config = dict(
    n_head=8,
    norm='rmsnorm',
    norm_eps=1e-05,
    positions='rope',
    rope_base=5130.0,
    parallel_block=True,
    init='uniform',
    weight_decay=0.064,
    batch_tokens=16384,
    steps=5333,
)
Each number is 128 + 32 x the weight over its row's rms, rounded and kept within 0 to 255. Layers, rows and columns count from 0. Numbers have three digits each. The size before them is the row's rms in percent of the matrix's.

# layer 2 attention output (transposed), 256x128, rms 0.28, rows 97-159, columns 64-127
114:142114094159107077112175105174114086185096105130155133112150130122164118110146118094101095164087137144123086137175095138123111204078123205138112091067136115099107151155116123150081154111132185
117:146084101105096139047102096187131112105109102035125083156138107170130108088118152110122103146131146152147194159129089103139095165157102119104138105061092146155172093112086125166138122146155075
107:154107122120152127107111105138154133091136096090137111142131078098163112152150110085126120122144103166143116100132156136055180112196116218155194172172125139114132166113105128168108100138160189
099:140144210153139087147172126136130113143097167204102043146149140107121113113135176108091118104095115133179205128158093160137105118146147130129115087149038115128104101092128076067117151123163158
094:064129149182143142142156153158154119168169135135110174205198113137134179125142207154084113135125152148167121135124151112142132152150132183164133082108127124063102150121109121155152122096142212
098:171083109134080117115133126194116118134156079093123107158122152141107116154128200140174169105153166130148049149125144113158120101156100151093086081187132151135082121119177171155136129083119104
107:133154166160130113122182105173120175127061127150137162114146104148086115121108107100112171134129137107183061096144096135135120116149130101127105150141128164137115093137159174107113057123107096
093:136052090194153107152066170158077181143081105139172128092117200146076138132154180113111141144134136147041133099129142051125120135160161110150178107148143078164153103130157120092131156120124136
103:115074142080127114116134078156072124112118165133092108090137127098080121099131172163090090072134167142092083184135139129146106146124117125160129146119124129213129135183112172169090110061143109
106:158133134147117058119097091207116135136147083101148156152118138188141129133137114129128134186145138120189158114174112114166057086162060112119067095113131134054054097112110069130151106179138094
101:137116167095123119151119131125125131084111129080149114136136123117108140172186132139186247140144093163077136107188122154186127157105135109075131206122133135158123155085177151173152146097112105
101:131116161074120184142156027143154123127164139143160109104131105176216101131160136127112164111171172104166096119187127102127056146147130119107138110123149100194161118108112073102136115167128140
098:148117161194063079148097163119179162090180135181150124088079082203115144095162154075105133150151108150106148159168131062165143095130166154160177131081135111098161135112090147145130152160106157
098:157133112140112189119123168092117166171145116092157140173085152110087111116124116113158141148128163089149136105174154086124114169116069161153115099162110091124112136075126078159134161153177128
105:095152171145143104094129090144077154120149080121108115190129139102169108110142133142127189135106211146097087118114101094098153133166125102110116126163176129088111162103154124086172140167144105
101:130112113091168119134132103110058117146127163106047134119133114088075129071130095114109163114176084128144121137128136092111134174184168196114118131186141136146173162071070110143111093078110144
108:130100144106140211101186164139106138155124192138156084132066137107127101106159133152077119044140135142129153120139082064164160135089107122140072118098102188077162154090121185111088123163145163
106:075099114072130160200108148134150127165100127081142099148159151124157146166150102129131101115116131087163115099156075136113146100108139072097147094133093158080130091074112152164162144144168102
108:097166143131115126140089153120185190111095112155147191154031166097137089129121116127161094113076126110111127114099114085154095131147159043169202136102126116143201182147125106158112094129107106
108:125133055105041135148102109117175051129141224179143162111124155107133113090120093089167155132120145102147151132118149043091146061141142107177115085120101127128085172143053067130110167139126134
103:114146097131153162173090172101141139154127161123176185073106144158131085066122139164128112079086138090127125113121123151109082179105160152183135045179136109194110161149121079155097173154127152
102:109140129110180130153132127167140169093126091055151109080169097146121096156163071171119100118101065120093137111154052092084147116119172098159073147141161073088166166145122116064091134077143141
109:089178152093157080103071127125155189167136043145190113148133068145131080116138144203119192132144129125130207081137127100127171119110116106106135150164201132176168095108116128120158097150169102
101:207136172112194137080119178148146133135100123155087100150125089103138121158144131090165152077128134071093156151118132174122184143104196104148101145089147152120156084074121156125103143148118123
104:122140145181090131100080136115120139136062094116124146109097130119139088120091092114192091139100156118127119143125111150132192106114136170182126102111091202111150142133138111102109136220133080
106:179194188133156131106102071145064080091097092088130189113089169128149141114147114105168099113122060144172105134088094165145157132122157147112113143073118138147178083119148143121093154109085081
104:080122156155187125123117087102203102158084052140127138144118161084135104125116089144119118070096135144155122169090131113153097123129131032176158132158149121198119096122114133083133081149111150
112:167092137192094152168110068150178145089139113157091120073142177123093086107165120176141059134110086102082072139112129162097133071149111154110157104131107095186138141132112142083139124163112130
108:075147166168115157147147083119073148177132079176190178111148156115149161129148147137058124082140150127165093126181174126090115116072111132128123087145138132125107128157066195157130117152137153
101:127139206098133074111129133115108117141156102114135135153142157150134155156129138163161153141072055147088108069176144135134209174138129123115191132110183140133138089127127176164126096164105141
104:130155085147166094133127178031098137125112074141220185145124138154086161137186139162115102147184143157130148176122093165141155163136148096121135096130129167146094114162094183164096204138140136
095:115125149170135094181122141098109116148125118147154081163083060129128139140092053133136123057147106086102093163089067136199067117123125101125194092117098130148178059176136151148130087108122145
111:132181147107123117094152122121168074080180131210134116132083149134172185181130102175217074121103070116137136128141138118169094069123160105113121154073108092103123161158109134078142127130140123
088:158135163088117115133109091095158118091125089058102157156094114158118086145057095127185132190136187139125158155127147152120112119144089123152124083180104068162137131106152123038147148182065092
097:141159087076073150126135091137107121140114118143173127168087144133111158094131095142092176134093118133120145144122085173083125169118150093163092116072209143135165150196087117044099121142095096
113:106084158089142162091082149180200123121132148128131119107144160148192128165086177124144186156121140130145105049164187108137157127114178176122147125081142138120122092177157096080202127157083089
098:113115095121149191130139111180141082109177163103097103058135156083141090167143157127098159078143162137117151133118107136152157120061111132106183085152169154036098113164152131121137070181133107
103:155139143092153169143062104149108121137140115104123137111100222083094079117138168121117096086162120138104089077165069173124111156091173132090158129046110175165134147115166146147082087078136097
083:152160142159144102151118077143129184170154129133143150160147218114167130118171113137108156136144128086152168125109094133096090131079141120087112116125075098092092094140139152108157161102122120
080:169135129109140085133115196111185127183130081142103142116131112143110206088114136110154128096167124191049164146149119158135091111120125086132175145100144075133074102132167128123150114178073160
088:030158125143135160139169153086125144218170144155128126131111183162114164136143097161142154118156159082122131101145105151156109217083092147097135136127117112109096186132087194191156118114182143
106:156147133149055136098084089160128125119145174115121212107124110154127101052134140122117080147111148175150128136101159145116130088174127075132107179127097147120179203150136139139109145114101124
093:140127112153157095133171116103132146116075032131128145149046128162177129096135071148101096181101156133094188150164102102124135149134172096134047094064112143167155102124162130119093137174119119
096:135073121147152181108154084232188136187136127125078133145094137194114111115101169144136128097151063089133117102119107116137123126166127158136142092089100105138100138174124146148073136091092143
096:088118114120114149162092131132095159161103091083087169136104116138108059095081071143135096168169130125140114200091092126148130119115127080162126230101111163155140141107085150090183131137085146
095:110149150091111158091136157137097101087058109140162105129123139094092148105152109118179073126151178113083108145059195143102099139169150131134195195148081082171117173143087128090140135136182159
095:108138184140159119163141089208145093079095199155195104112128070105108091113146139132122123141146158103149081105203146197095105116197129175136074181157129142123142131104147141123085135096123162
097:087159130146142117121101081071129123141075116098143096111179125091134064082149081090104118160122194159112075140169145082120191114059109113166075133103113115091188147136122110067134135103161127
098:123129141090104182166127130104110115093108133132151189136161118091122088164100102185128137115117087149155170122160116055145128124118176095149153126127143129122131076177103156100173087101138104
097:161140086161150103114123071177091065090169110065148150128109116123177130156193143168118121131171141139148136129120063096120153108112106051186090101146100037122068164181136115137130130108156126
096:129115132123140147127138157181065162115114128105140165127142111150083065078105114186116147162173141115169130123119088124123130104153134075130164148170104122219104141070156171169110087110124183
091:208124076098126126127121075124126129120139136069113095139139105088104118186125147113135152131112133134105112173130150146159086101073139139153122134107171146135116113184205103148109107138078135
108:095124141109142083085122195138134123138147104121161120124164028103135139109147106161132136147166084091154108116089145181120123088182128109113052141154071053151130152118128118100132117123095191
100:128149171190159113107175104069132101153091068056138155098135150080090223137111121107138112092082130146157188129085091105159114111123143170112098134122117144195111165113146125159132150151060173
091:155099077138124137109065140141090069177085100105132107143159124195137131193134136099153070134146166098149095128095165112120126123166171092087131075066124103077170136178196122084142143134161094
100:121107139124126168134127082176161085148129081081150145091134115119090174067107144171172144147112130119141223187112077073120094114119115161096144169145104122137115171107148146090157155147105106
100:139141127114136132089128113178205140159076117103121173095142169094140155115138124081127141175148103095166076131106109123117161084117155150122214120131144094170147191164161119163076129167166104
118:145114143153132091122157129165054156180113118122192168085164111132064142116094188145130219144124114108140109142141140116123088178172103192220115147122148184151117152136151128155098111145123176
103:129102089142147110139115128141175132103135148141138083124094184130157135156107104112117124183135081119140145080090131066118152109069127202177135149125097088128125105151122112122146153168118058
100:171112089101203077185053119113196055152126081168138113170163114143084096061124085156177125091154137156066170159167128119114162110171173145142148104131077153149116115186097113105106147122147140
104:099161147167152122129125128077111110173129148162129145135095099183140131133117047114107135164139119114079133138075123125101155105149168068088070039137082123137116137109106139119120136151146087
107:124036137147105181133085068127026141133155096106087111078159079152153119119134101136177126156113106156124090079109091117147142149128147076054106173100113124120087116143066102098080112123123141
109:154191099126114119091153112107175130103170145076087114172087145114151163141069157128124109182161107144101154036133148112103111122139091122165139142128182141123089144135142163141155138144110153
# layer 2 attention value, 256x128, rms 0.3, rows 98-159, columns 64-127
118:095131114096127146104152095129140172209140118199130137132088140161160134156070102149099164151140121121100123140188156131129134100118100144121147182138147152107107157126122100118108142172063116
106:121109149124094140095148159098131095119088162117174103134129133135130147142137116103102131106094186108147204116166103153121135116175083103179106146096123101129112078097058099096192113150032190
103:084019094155133101098135167121113125103166092124104122111065108110100156128090150171150136154148139177115166103100129136166151139101160156145138168136112112062159148139131036191146153151135138
093:113115118161091119162178156074085145156087177080180167141099115177100184118127148131169137098129075142194139151134124135123143090113120117112135200135144076157108113145115108164100132161149137
104:117119075109186107150101115103176143074133162149135137131130118108111126097118084063123115127126099120147218049133211163152146102133070122079097141153152138112106146165101154113106137167174114
112:171150141102147147109051069095182202171210099119115109139193170102138196166185127153142149136107167154105144118148111099107128106169118110087143144170091119138121116182027124150127142103141152
089:153134109113158114162173135106137111167155097155154087123108105108109097114137111051082105218146090152173175149121128122101119144105133133116106125104087203146110161138162100121130101142092138
103:170133101165118104141111138057181115169142102156171131120064085133152076125120055127148099103132100157139156103126164129129126141113128082096131102069145178095098161090132107132110164167149149
103:096150052120161151049159176107123115137098104193118150176182169109090150136154115127129140119211122132150097140180183124130103089118120121096152145163173111140179096147161114154130126083129177
096:147178149121141152140165159083103106124095126169091165099131124110140103129082103147103135161158198140212075104151170135139063141143054136114102172125117154118169106199107154122129125149141111
105:139173145084138110117118116130196136067142089144144135087132158146084082140108131106141078131128137177151128155112165085128153159077121125103090146115178103133167034122129118122147142138132128
097:113128136140162115091159167122116072186109082101124119139213153163107115165105173076110145120134140159118116161105121092109127168087111146183127151132094153149122122129150157115138113131162096
096:172127112107181158162132080104125156119100142106129104137120052077100155084087144097014099127150085132091149147158122176137164106141118128151161131100139156105116107161184123109114086092114117
098:124153124154172108149104173145106076119135115069104102092136100156161092172141127125126121113108125080142098087157105136158160084112108124136153168153099088178057108151112099091153095128148119
098:095139185152129072126117079125069072083136107158142114030165120108151182090137132125107141160099099145162146105184155164080130132109130076156095116124138183097159115122119140165117157145129153
109:110111127166222116184065116133170126100138085116113124177148158140097123105100184145094120180158059110101115107118146142119132123116127181138082149134176091110106157152164133095203149188113106
102:144078158094091135186134159171152187089099105135098130132102114087145163156169131125168153116128089110142067101150133201196123109141090124142147112139175111116092137170154138130143089163117131
102:150127085177100152173141124140148171118126105118165134170144126131164116213187106092097101130195135143096096140147121157128140159123142166135103105114103157143091126076090150131104181123116109
110:166114119123143205117089144173127117105134082067123083165140095120135123141142113106119112108130045156083120111139138132155123188188140136135118072127171105127138118098147112093093108109161113
095:146126110113118099129173074147127123097122161132144132115112092112135116109099119105128042145171064158058149145029139128147100067166147170087120109107108161101124097169171150107112128138121114
100:133179121162151077104125121140116091123136104149104126119102137097118155098137082129121066179145105056161154115152143089109168148181118166147073147149094125165115138141136109075086090213078121
104:188192139148109162138162126148151097079191156130111175057143128132198097150130131154119131122138171110114142133120156130059090140156094135106118192080184109112143130160136105083190147082122098
105:086170117140144108097105124125173101052177137118147118138151162118098118146111123117094124103103083163079092134158103147134119112092118149155140143136122116089131137132138045129153126185155158
104:118115114122158106131124190116156144150107036127114097135175180117142149204121124158114146109146096124028185123121142169186091101115140153151188072159129113111086161129145095124185086104177122
105:077124137131119115140102089094091142166108136157133124143107152186117148124107134182137147149141142100124117097159147159107130134127096063142153083167145109128173147122101163178104127186107116
105:175144101178136177147107143174146079085107122140118109116135131158132134138165127137193132190163150101080179135156170095119169074171131090098127099076138162155082143093106119139164128136145094
109:135123141117138080170127150165143139151098100123139146117154128141105116153029120087146102150152112109145218171153134114140123096174206111125129093109191154144125098087154117111165135148131194
104:143088127100162139141072166073076169074108146083146050054120202137125056199121159102204118153151102173138141163135110145105152107140105109084116140137158161127118146112115139143151138120098106
100:095183092155125166122086166154161090124096064197176151120157116098130173149170153169110149113147178133137085138141158171079044174184193101108122121140120078165118139149119166137163144125151123
107:204138146132174148113092052106110163139102167132115165151095160177150143057179122074121139124134097110105125189141131069131105130174086127185129121127150112145100178167098171131198174137141060
091:160105081077133127133140150184159114084097150168131068174129201118111150094118133103153130083171098104119117121131170115098119144130143135164128140127153130150083142171130138175082154194137202
108:110099123144132161128162105160148157121137079093151153178134139128055112053120151167079121139149107173126156120153104143082148153068150086098160105136111137121145166153159109205125128110093143
094:148130128107113125096119159136156166137185159119154121114126120167104106109127087165155131165167159152112105098163104111130124145121125192160115140048182195151151175121143156204064140149141160
100:068171084122106091097123157123081169134126139117099109106182098100107145167122171123104113140137144144142162117166150093170158102071100109088108058175101128114100182129172116148099118141117132
105:117136226149146147137086104126085168119095080156148139126108132123153120093101111156129104125094100108164210111127159151116147150090122120099146131128061147171174209159136098077048083154115079
099:155178155126030143153106039129125160132185120139137137083152125186181134111138126144113123120110140119154123151074164121177140100123139151055129128208121137121137157174148135135183151153163112
102:147084107131076133149178129114147152188106115067189148087136123105106072110111140168141086103087130098150080162088147092182142118176109107120143099146125181153156088083159124118149087179144159
077:166146118128148136146145057080082122147146106190161121171111090135092022159121104106050124192126133097115116134131169155159108119109080180148143149162133158117119071097091076128153112211105160
089:058124135121125139077176150141164139094124113110154129115110141128136115089064134062165119106145077073162099052153082129049139120117142102172126105075141141121103139178115128105147187156195112
088:155127112122097197170080165075078120169173079107131086146129183122134141156092098121128139142150126157168149136124135073134093158130138092108142115075146099132159100103130100081119147167112155
103:179160121103096113120118108171148127144156092171119181119150132130166119175193086149142148127118087147105079189130037135121152131138097122117146093105174092127091058059156172126113156119061114
091:200061081128129135149134145152092104053117182141149115140145110125102099242114116132105109133160113139063127090164068076188167149128130161167136132103121149193119120136181089154144090086063110
094:171123160130118161135142044094159115202105146125108146109144099095082080105114126113118125144122057110124145118112127104141153152101112116135171148156132142116160143072097098125143121145126136
096:168178119149171163059129128100092180117115166065143105115150132123178112133082079127129153105164160121132144120187083172087126137116115151105170079140100129103150120090145043099077141150126203
097:083077162188158133082141161126143118146135078108152084155123088141114138115124173101106141128085123162113116123197082165076127125151147092106144121145150103126141123085142109142051095147205137
090:157146134151095068116205146130155064129108082174081161122125160160162195104203088127103097150148154135120160180098086139168070123140108103136134100114155111151134117139118109180155131132121081
098:097122142188095107091181136147083120150146161132166112131171110139086136175132188169134118099170157134147093138068108166155094111103129119106120176149086171111119112138153131139119123120099207
102:140157118165113118087087138127097165120109160033134092136121141115151104092139138111115094164120059119117158124129163153099182191125089132075145154124137100137119143134120131207077099167133150
101:126097177189121130177161133118089119099171140114137125152168134126137174126167192110142191131080121096110136134125089101147096146124104130057096170198116118096154140101176162169154093180136216
093:117110111132118047167143179117088099074116158129100103115129166162182119141101058126175157127083107108144100138149123116136108150126059091155175111063127056138143081157113101098128153150161184
090:137186176191132143150180105113117098174122117088088126123142119110174141100141131117139128126127134143125163095146128155130154125169154144146070117102103123113147131149086163126147146120091136
110:116130117078132080125167094119130074085136078093126078167080139088166169138129082050145130127088158133132144084172142120097077152112096096112092149092074128142115123102114155131113178169152138
102:121153111176089190115101085113118146119101128170154139191055131133129101141120147116130078099154115121091137071126117093122143191165119171129144106146085124144091110086044130100138161106148154
092:164171163113143182182131142190146116164084133168194098146196110153119139120080139127193154163137129177104128104192142131132129159152126166106141149176139134124163235091149128137132114066171164
095:164161095184128130133137055145140162185191182136094128116130142142115068142155175110143112179152125106160165063186107166093126108107092136082131088128126110140153132090090139157079131109157120
103:170132144170085116098129135098129155138158079111119165043120130108162137161130168166150100128161152087189095130090157068117095134100123105126193141067128160135157100111178143150096088140143158
120:063058095140178080101167113081168088143099113171076083176121190116114150139129111096201148103119126060112188092104124112156111077101089150111106125107166081142082120113125179127120153144150130
102:165168150111109174141084115100072068112159129071111113169147118163125079115121206119128125129176142117183131114177153126141144139121148155133178181133127094136162179132198132137182101075156150
102:167125093163121121087154164136129134123209134111133170136070096176143121152078121087146125121124088129096142106117117104117171134149096094095105105135130164082160128149120093126114078131150151
106:167091109101151089120122100125119128132131163109191069098108146109084112116103145105117142146106172181102130128205141096194139139151083124182106208113188129113116099129122097078148083106124128
106:176157127104145092125138122131136135210133124174161088150074103088100082135140088143147108107119140152148123124140120080130120172121114111157088151154097093128142080120132197092125123114108140
118:133146204122102187128142081119131152151158113125056146058126104098099161054169175170093129117153105145170087100136192133175195122100143150168167175094166138139129105181132104113129147125155121
# layer 2 attention query, 256x128, rms 0.3, rows 128-172, columns 64-127
106:108154145128111120171119138115190133104127199158129144099064175126130097161109170173148108120118146150093082157131100102212168083143190084147127083110111117122126151197111141159110108087084140
104:172139130217157063055106104134138091059108125176166114112180047147107130080097052123111107126123144123136085124135122056164133115176110137163035133143150200122097150148139128130127103118115166
090:155173112094069126104092118154139160114147131168154101154083138149148160154139124116083111112126128124199100139075061102127121128154132132114135130086141143075117109101126176109107107100123160
095:145179116167082066199090170124131103150101171150133081151141112118145152137139127131125112096072142128132122106125099155126172072208100119147105115143103165128120100146069110171147126115190172
087:160141097113190099146131101162044189119105163151174086115105132143091128101139139150093093167170154103114067144112135125092120110104126150043171059135129157083163157101128120092191153142133197
091:125176116195110139144042132088110172090149123155150098056121097126132146127090142189171171111152112157099127128140111100133138116212133164094149130122095165125069122141109174124105155167102137
084:101159149197115112082151097138084133144102095154134131156108135130107150123201154206138162144146115116080163079111110135171084171128134133109112145122133138120046087092136120113149091082151105
090:089126120125086148115150135133123107180141074106208165140136062089125183118171081176149127133121107138088114170113132126108103184124125180149076160121133117103142133096131153137190078093132151
105:133159112194150154105111190152107169128099111153154069137077104201093136112141195100135096074108196103122149126171155119109143167103102070120095110141087110101179125157119163181078118156116112
101:109114161097102178150095143121211124110117200120068108095112131128163211152142169110097125121121070140128142137155103208165102115097115144135145113130145132119112192171111120162153133111112090
112:113094132133101157121109069162142099147153120164113080146106116144160116136103150156175154126130114133110111127118098135122155079136093084139164128186085112078075048147103175117116103161145148
102:127200055050108152104113155093205137136101061078176116126161130112101103127119111167090126138115121142142110139112139184118151132155115164158131156169082158162122127087079109127120107109202093
103:084086070123140122111087153146163149145156141118141094102126084152141119158153137069151091121143154136095109165069102147134108088094117111132166155114051128179153098089123106187155074165108154
102:078090124062140137163076100235097159135192150109140150116122166136115149091148173139131191092154097154145151129143144101081141092000138157112130075095151099141112149128098144114091175111139170
093:173173112105146123131159179107130144104181161133205144100131195171141114150167128110086138111173123123138193178153126145121138118163100130125123152020123149165112095106092116053098087176093079
103:105132151151136144106122150146130123147150188085128148122113093113135079106106188131157152100087180142096095067166087109082219108148113101167146131092154150118136125097190128088112107120078109
118:127158120149111004120093153140183107151122161120120148129093142129097169138114107125118158139095082106099083121114100139142149158073150167174063138116151080144111138119149127172113158166176167
101:051149058067134108133173110083201130140131080103127193171130115141145122160155099191162156095075135105161123138142071105109098140109121145139186124145136100148138120169102116111144100145136128
096:045120137069141111096144071131176088142136127114108106113102118135176127207106110160133176122135160160067141120093139120084187148112126130175085110159152127126110063135155134088107131072123104
096:166119075093207134104098153121096165107142120125137094094163088103131175092119110054071142089126136120144174114146087066155108104131102112127146134128117164108127149152112154153121154116122111
096:100174128156116095124151048116115153096029136106144038168113115207127142166178106114130100197163134145135128141152105152137155082168149123086089121181168132135163102121170121128168138150157116
094:141137118159138143098164112100135129120080117191120107103124097139130165087169086042157123178144124108172063086160125173094151140169112132126111155120130143092096159152117092166154137130115136
096:115137176165082084115142115111149107124136136126118160053072156151177080163123176148169133126113104117138144115161106112168126099111132109184123133089165111144152152112154112118087135169114078
104:171055170163157132016114116170097139138125140160163134132144141124119138081069122161118093159200070082153200164162111106212112155140110076124161145110135155165080173143167092120167132135140146
099:110143132137106138107125085091129151142086180131132162123162119114125106086060117147118119208153101109091147150094120159086191215141103134195138140121137152145167152115163114163086091152121207
109:125193186130097117110167194135127093145092120163103100148118093068088087127097173120122164131146160078170084129180072157116168147163168177124209117112140130107116135127119199134113096160215156
102:095104143058094147115135127108151180123157050144148098182118126165137122131143137127133154154101125114169110088123189120133142080146134132170120100067172132125104097143168093142127120111181131
100:072156096134109128078115116100105157130144093119138082153122109106110145062083130161124129185169122126137116130135089088171102090192150073098056118133161182124118115157099184116150129163154098
099:104158170119137112111165140116121130109121135088129102131133101117142145112104140108175126131255109129132110062084150115244160147063119115081122142136106086148174117095176075119120129124135085
098:106109134180122169121079135112178141133097131076130160103137120081125130041152142130134137152154112141155157146092050136153131128156111126110105113112218121108130090144139170129092127141146110
100:176106116109141095113081172075101104100168154131129102138153162103120101106136149128126154136095073078129163102114192166131101082170102126131107076167127116180133104086140102106154136146139129
104:130211208193119120147135150146107124118051142168137158172140054142185097107082107105107122115122126120111147083127114095111136142162101172173109168136139123149169131196120120126144105128115111
069:078119140123091087133179092145181130075101100162149170146114143153112134153101193114069081095126148155151070123086174060107192112135116084142162111104172136050166091169088138108172110121121121
094:150123189153171111135130121093137046160110156144147125138125136137080081112122096133142130153148187150138119172147123078190126165163100118091142177166179075147158135125118123118120124127117093
100:108163105135204123148047102130122181105035088113124090166077116135142128087114161144127119168158150179192126113141108142119115154173128167130134155171145124151099122138149128133102109105127111
095:116157121125157167160077105103174191115124120145181142153057090137099145140100155157150130134180091139129106109151164183105149129083107071117135133094120137126110160063162067086124154096151131
110:130138084145091153137127132120136103118137080160145114118205131095138118151088145119097171123149067172143159161157107132094142180086129134066156102128102117140122124184043128125077134185116155
124:140130101128126130128094152136101111143120131109155131123206070141160113105122162135114124097144097090133123107154102116131113081060157168135136140128139248091170163164127099145096142140123152
105:112067127094132138149099153142156171145183066135127147098115104081180153150137101153127122104141125197098124132060144083184123170134178134142134160168062117106115132112119128130129151142093157
099:089136152160140123186084145103172134163134109133108137112069138147191120144097094169156098169113160066146146123112068109132140161153142106134166148184127119148174150100075175128099079096090117
089:096131102130067111172107105096185106152132135111127148131119124135184074133146124139095111151140175172093120122108140142152092104084129169099149134137116122164121119122102170133175051129064181
106:159093155046180093177131116125113148122106157128099132141132078127149128087128140140082145148066166110103080147136114148127094143105138115126158147128154120158146101194118121120094124151149192
116:118147118172082138064140138106069114133131112062110098093101156118157120127121146089155158149021124203156189079148134108119097124113094039128132146163088171140101106138168112146114112113093099
115:086123128084119088118168140148161188171162091127067131126060082122175122161088166099109078132167145127135110146125120128212177129123113155133175095109120128184111088096089151183170139129168175
112:125172160093105103173171116131096109148136176165133229073152128084119112104120145157161110137127121104059100098104112109148142122126110071081173155118140146134079141119172134130143117106089142
# layer 2 attention key, 256x128, rms 0.312, rows 128-171, columns 64-127
096:124122148118130152173174162109127175134126126165165094125148100155083125069160133080127095112086174155171087123127136108185156106120112130155185133171158078132168138149143137120178112065140098
095:134173120137127148101111108098139163148114199089074092103185122172150141108177164147108063154069092139118161123123079171149135145084156193055157122146155138167143120139112134106144093162161073
087:103175113134154145141166055132086144132076110125142146142078202106091069111151094147136054145084144125119076129140119115110188164115085145089109071085151148149130148095156150112108177185100105
081:132147147145099175073120137133121120104030132099133093144112176063097059110185163186130116038123158174111116130170129098087124129108142140122146170136164137079131073089173107114163123202060108
080:120148127098139132126118158220123114131152154136086118106125140125082097161133162159126136110106186090145125127180130055157115107064104114095219127166115097105149101137108123142101145073126077
093:144149159166158098113138154193120146150195122166111087131164119152105138142126127111091163100094140075108101139103141088069212146153121109127108152149120107171142159133144092111083112076087174
108:115148166127088100131124145083127137097151170132115161184117123113174099132143174067138139143145147171136157119098148136091113065165150141142115100088129141137170209147098143170102122130137169
111:130109189139099145173139136163124116117170117170127111148104149113117124112069108102118136210159143134097102176154084120059197128147049078120127183128074057107078141205150089121150189121047119
098:114194123147152139176100107152136130131174126073128121080128147118122140139167109173149111133128137163129142104131110136104129097041111166135171154060097119079108124138175101104078147199107126
093:123090082136155121104159091148132162149121150167142201097111149129080140064125072149177092078172128115167089117059101122185133105104095145165102104085111126028099096151091166087146131086054145
101:158095117177169143126128138109150098119162128074111102131106150140069141102109138095111179087127103196151131174095135103120056129158173139170091064032098138122109116160129141160165082129094159
102:119160141098073151099147055133156113162105103097107112085135122161156092162136090152130191134133188126088152177157110127139131135135129072131172091107163104123155120124160136178151161161139161
099:136145104133147127166068101079116125084144111116122169116089123067120178075159115152094128077219137166115153134162164135119152109070138138111150154139160134111141138122154091097072147131155117
097:135123142210115118099144124129129139131167161121160105133106131211112094164059178112113109146128104139132132152175161102167121150095158128148113130160108088067172149102089065066156114193179098
095:149142142080129150111119057136105113107125142162130145136152149136101159140113144122111085133127145120165146078108081130134084118109127149144165157108129103125193166126146117133126148180109142
102:176105150133156185131165153156161087114178096117121135087125126142070114114080147150180148116135070146163093073125097226125170098130134143101128117140139153115183191109131124210164129134143128
117:139121121084175228146128085114171086144083102089143114166127127103121138089162144185167101081096146137186186068130133124127081073111131173137141084090159120113194150118110139135089078117137059
102:185081166164144100139111141115093091121121187161102152115175073118151105102101123090107180132185118095168136144140095112165149123163149112158098073140100159122113135166166123145096107188107169
098:149159134139128144197098158111123129094133204158162174135125100138138120098131097143192163130094066142147104161112154118108084113164141141105135085138156140183190091074056154200169102129141191
097:164136106174134089083153124060119112129115117156103162149151136130158138198123127076136087098189097129122103153134124079156136106167062124170180187145102120123104131121140133086106118107122131
100:074173183125131104132131064108105107143134138070112139118114172157093129156179146152086079201148160147129133085128158144151117056103131198135139124144224091136147111083147187117119122135127144
092:192075117163181100101145129110115136095096144148109089148174177091134139140143061148154109109153166111092136140168089138135180151147152111144112148108103100145109103117147126120131150062053137
084:140129074106067109133170125121075140154122145142153106093106165151126177133171163118051168141122066154184143081141112162134101102096111171095106076116126136067113150087089131123109090175131140
093:078093090136138156083181118123114130122131130142132091139103112124136159136112146089105145144133080035213139156098056140095058112138115120119177128184078120099113145112122084108127097135074150
109:143151130094116087102097131155127131068111153110110130113117173110180127126143113207097114131089111124139129109161126155122078109130184127098106005149138108146166100079098184141156101135202139
100:146143165161147096110056172159161106110092098121174132093066118099149099116128132153144135053120179136180107133162096138083138086153134136097104073198149140128147097148183156127135114155074095
103:072112107170057188123129114087144134090191122127097133106116178112083175137147114062114112117125120105126133144125120145152102161119108112143090109146068089138094107145141131091159159066109114
102:053102214121164128130124152116111154133159088141065196178141177126122116165099127101066079134109155179138092118145148185148121096186081068129146159116046129135131163094128151147109095137110158
091:100141105122149178147157177157122093104101113076113097117167134136171139135077123124152196203123010157114150151089114149095081086102067112090123141120100139116105128105166176123065127121167124
093:155137111089137072065084156081059111168160103184129160105130143161114172158090104120155122134139145094084136105195182106110132047191094094164150116115065153120167155138148110108128130132162163
096:080114154091111096211144123144111152114141142108169109181093141119143105182113057069111118122181174147141167153110101136137127089117124120073064125154160173072101165163092095184167073117129057
099:117138087148140077149133084122090083113146178174113058147149119103105108178178146159196143121113132095131059120119103118156148099053126150151125114121112110182096109138181149182142182127108177
119:137110180127189186104115142166123150175134134129158060131150133076115159137120110164169041167168094116129130180148053113131150145105081097165157181154102113071107101097155104129100204102118080
108:143116095100159135167132131175105139159064099139179093157151128053131074086089052105159094124132182107139148130190103095110217127140139075122167166087122112099122175149123093137164151123076155
103:132141156117135167180161085161134185096162136174162060140186149148063102120138107109140112115078132111053141141131136120104195148120206130186089160132149083122182142131131159129170147097103169
107:174126133136151136129130131137123083177106168128135106125140094131118090145161122117190105067206137095166120174137084114125154166083150163183159159186117087144168118120140119089161171112130070
103:106068104142121135096174171104187183133120119117158115093147116108184078095143133166114081177114124176105093138149138118083143123097115159095167157110090135164163205139113164064144106136131086
112:133108112149107170108200102156173129133145141089172142104165119182163107139123164142172051111171153163170147121167122094167075168096164136117095074128144149107155060146105141100156212101169173
106:110171083151130154058121067125116077129070094135123124120129131133117103161104132165081125129172120058164142089129151176096108190171112125086165072110096129144153103126094063180123176125173097
116:093190113077102077206079149104092100034093131127132144134090131116154082040139117125081246153079122127137141079169117135150118092150122129132098102112154121165161116125136149113139115125155104
176:166095152173159190095127148204167125157122098122148123112158139099108138096095131132162067170146132090138125169181087109070213174135079089139202154154110095106070172130146091111117215104111131
103:140090112159184157145149102167124163089146141104143053097097110099147098064040072069134084168104138130144137113121089137068122134101102112115121160125078158102136071152110129141164139127118099
105:150129116114186126121091111144150107135146099125130183200107152127152104094137140204084115141197168134087097094123058143156138089164100065125151092139121105106066152156107201172156093153193136
112:087145118108128102118103131105123074092147171097121128081131106132182139159114155091126151107093130143100133064093176100094086112129110111196091118176125164166061136114148130130118093113129138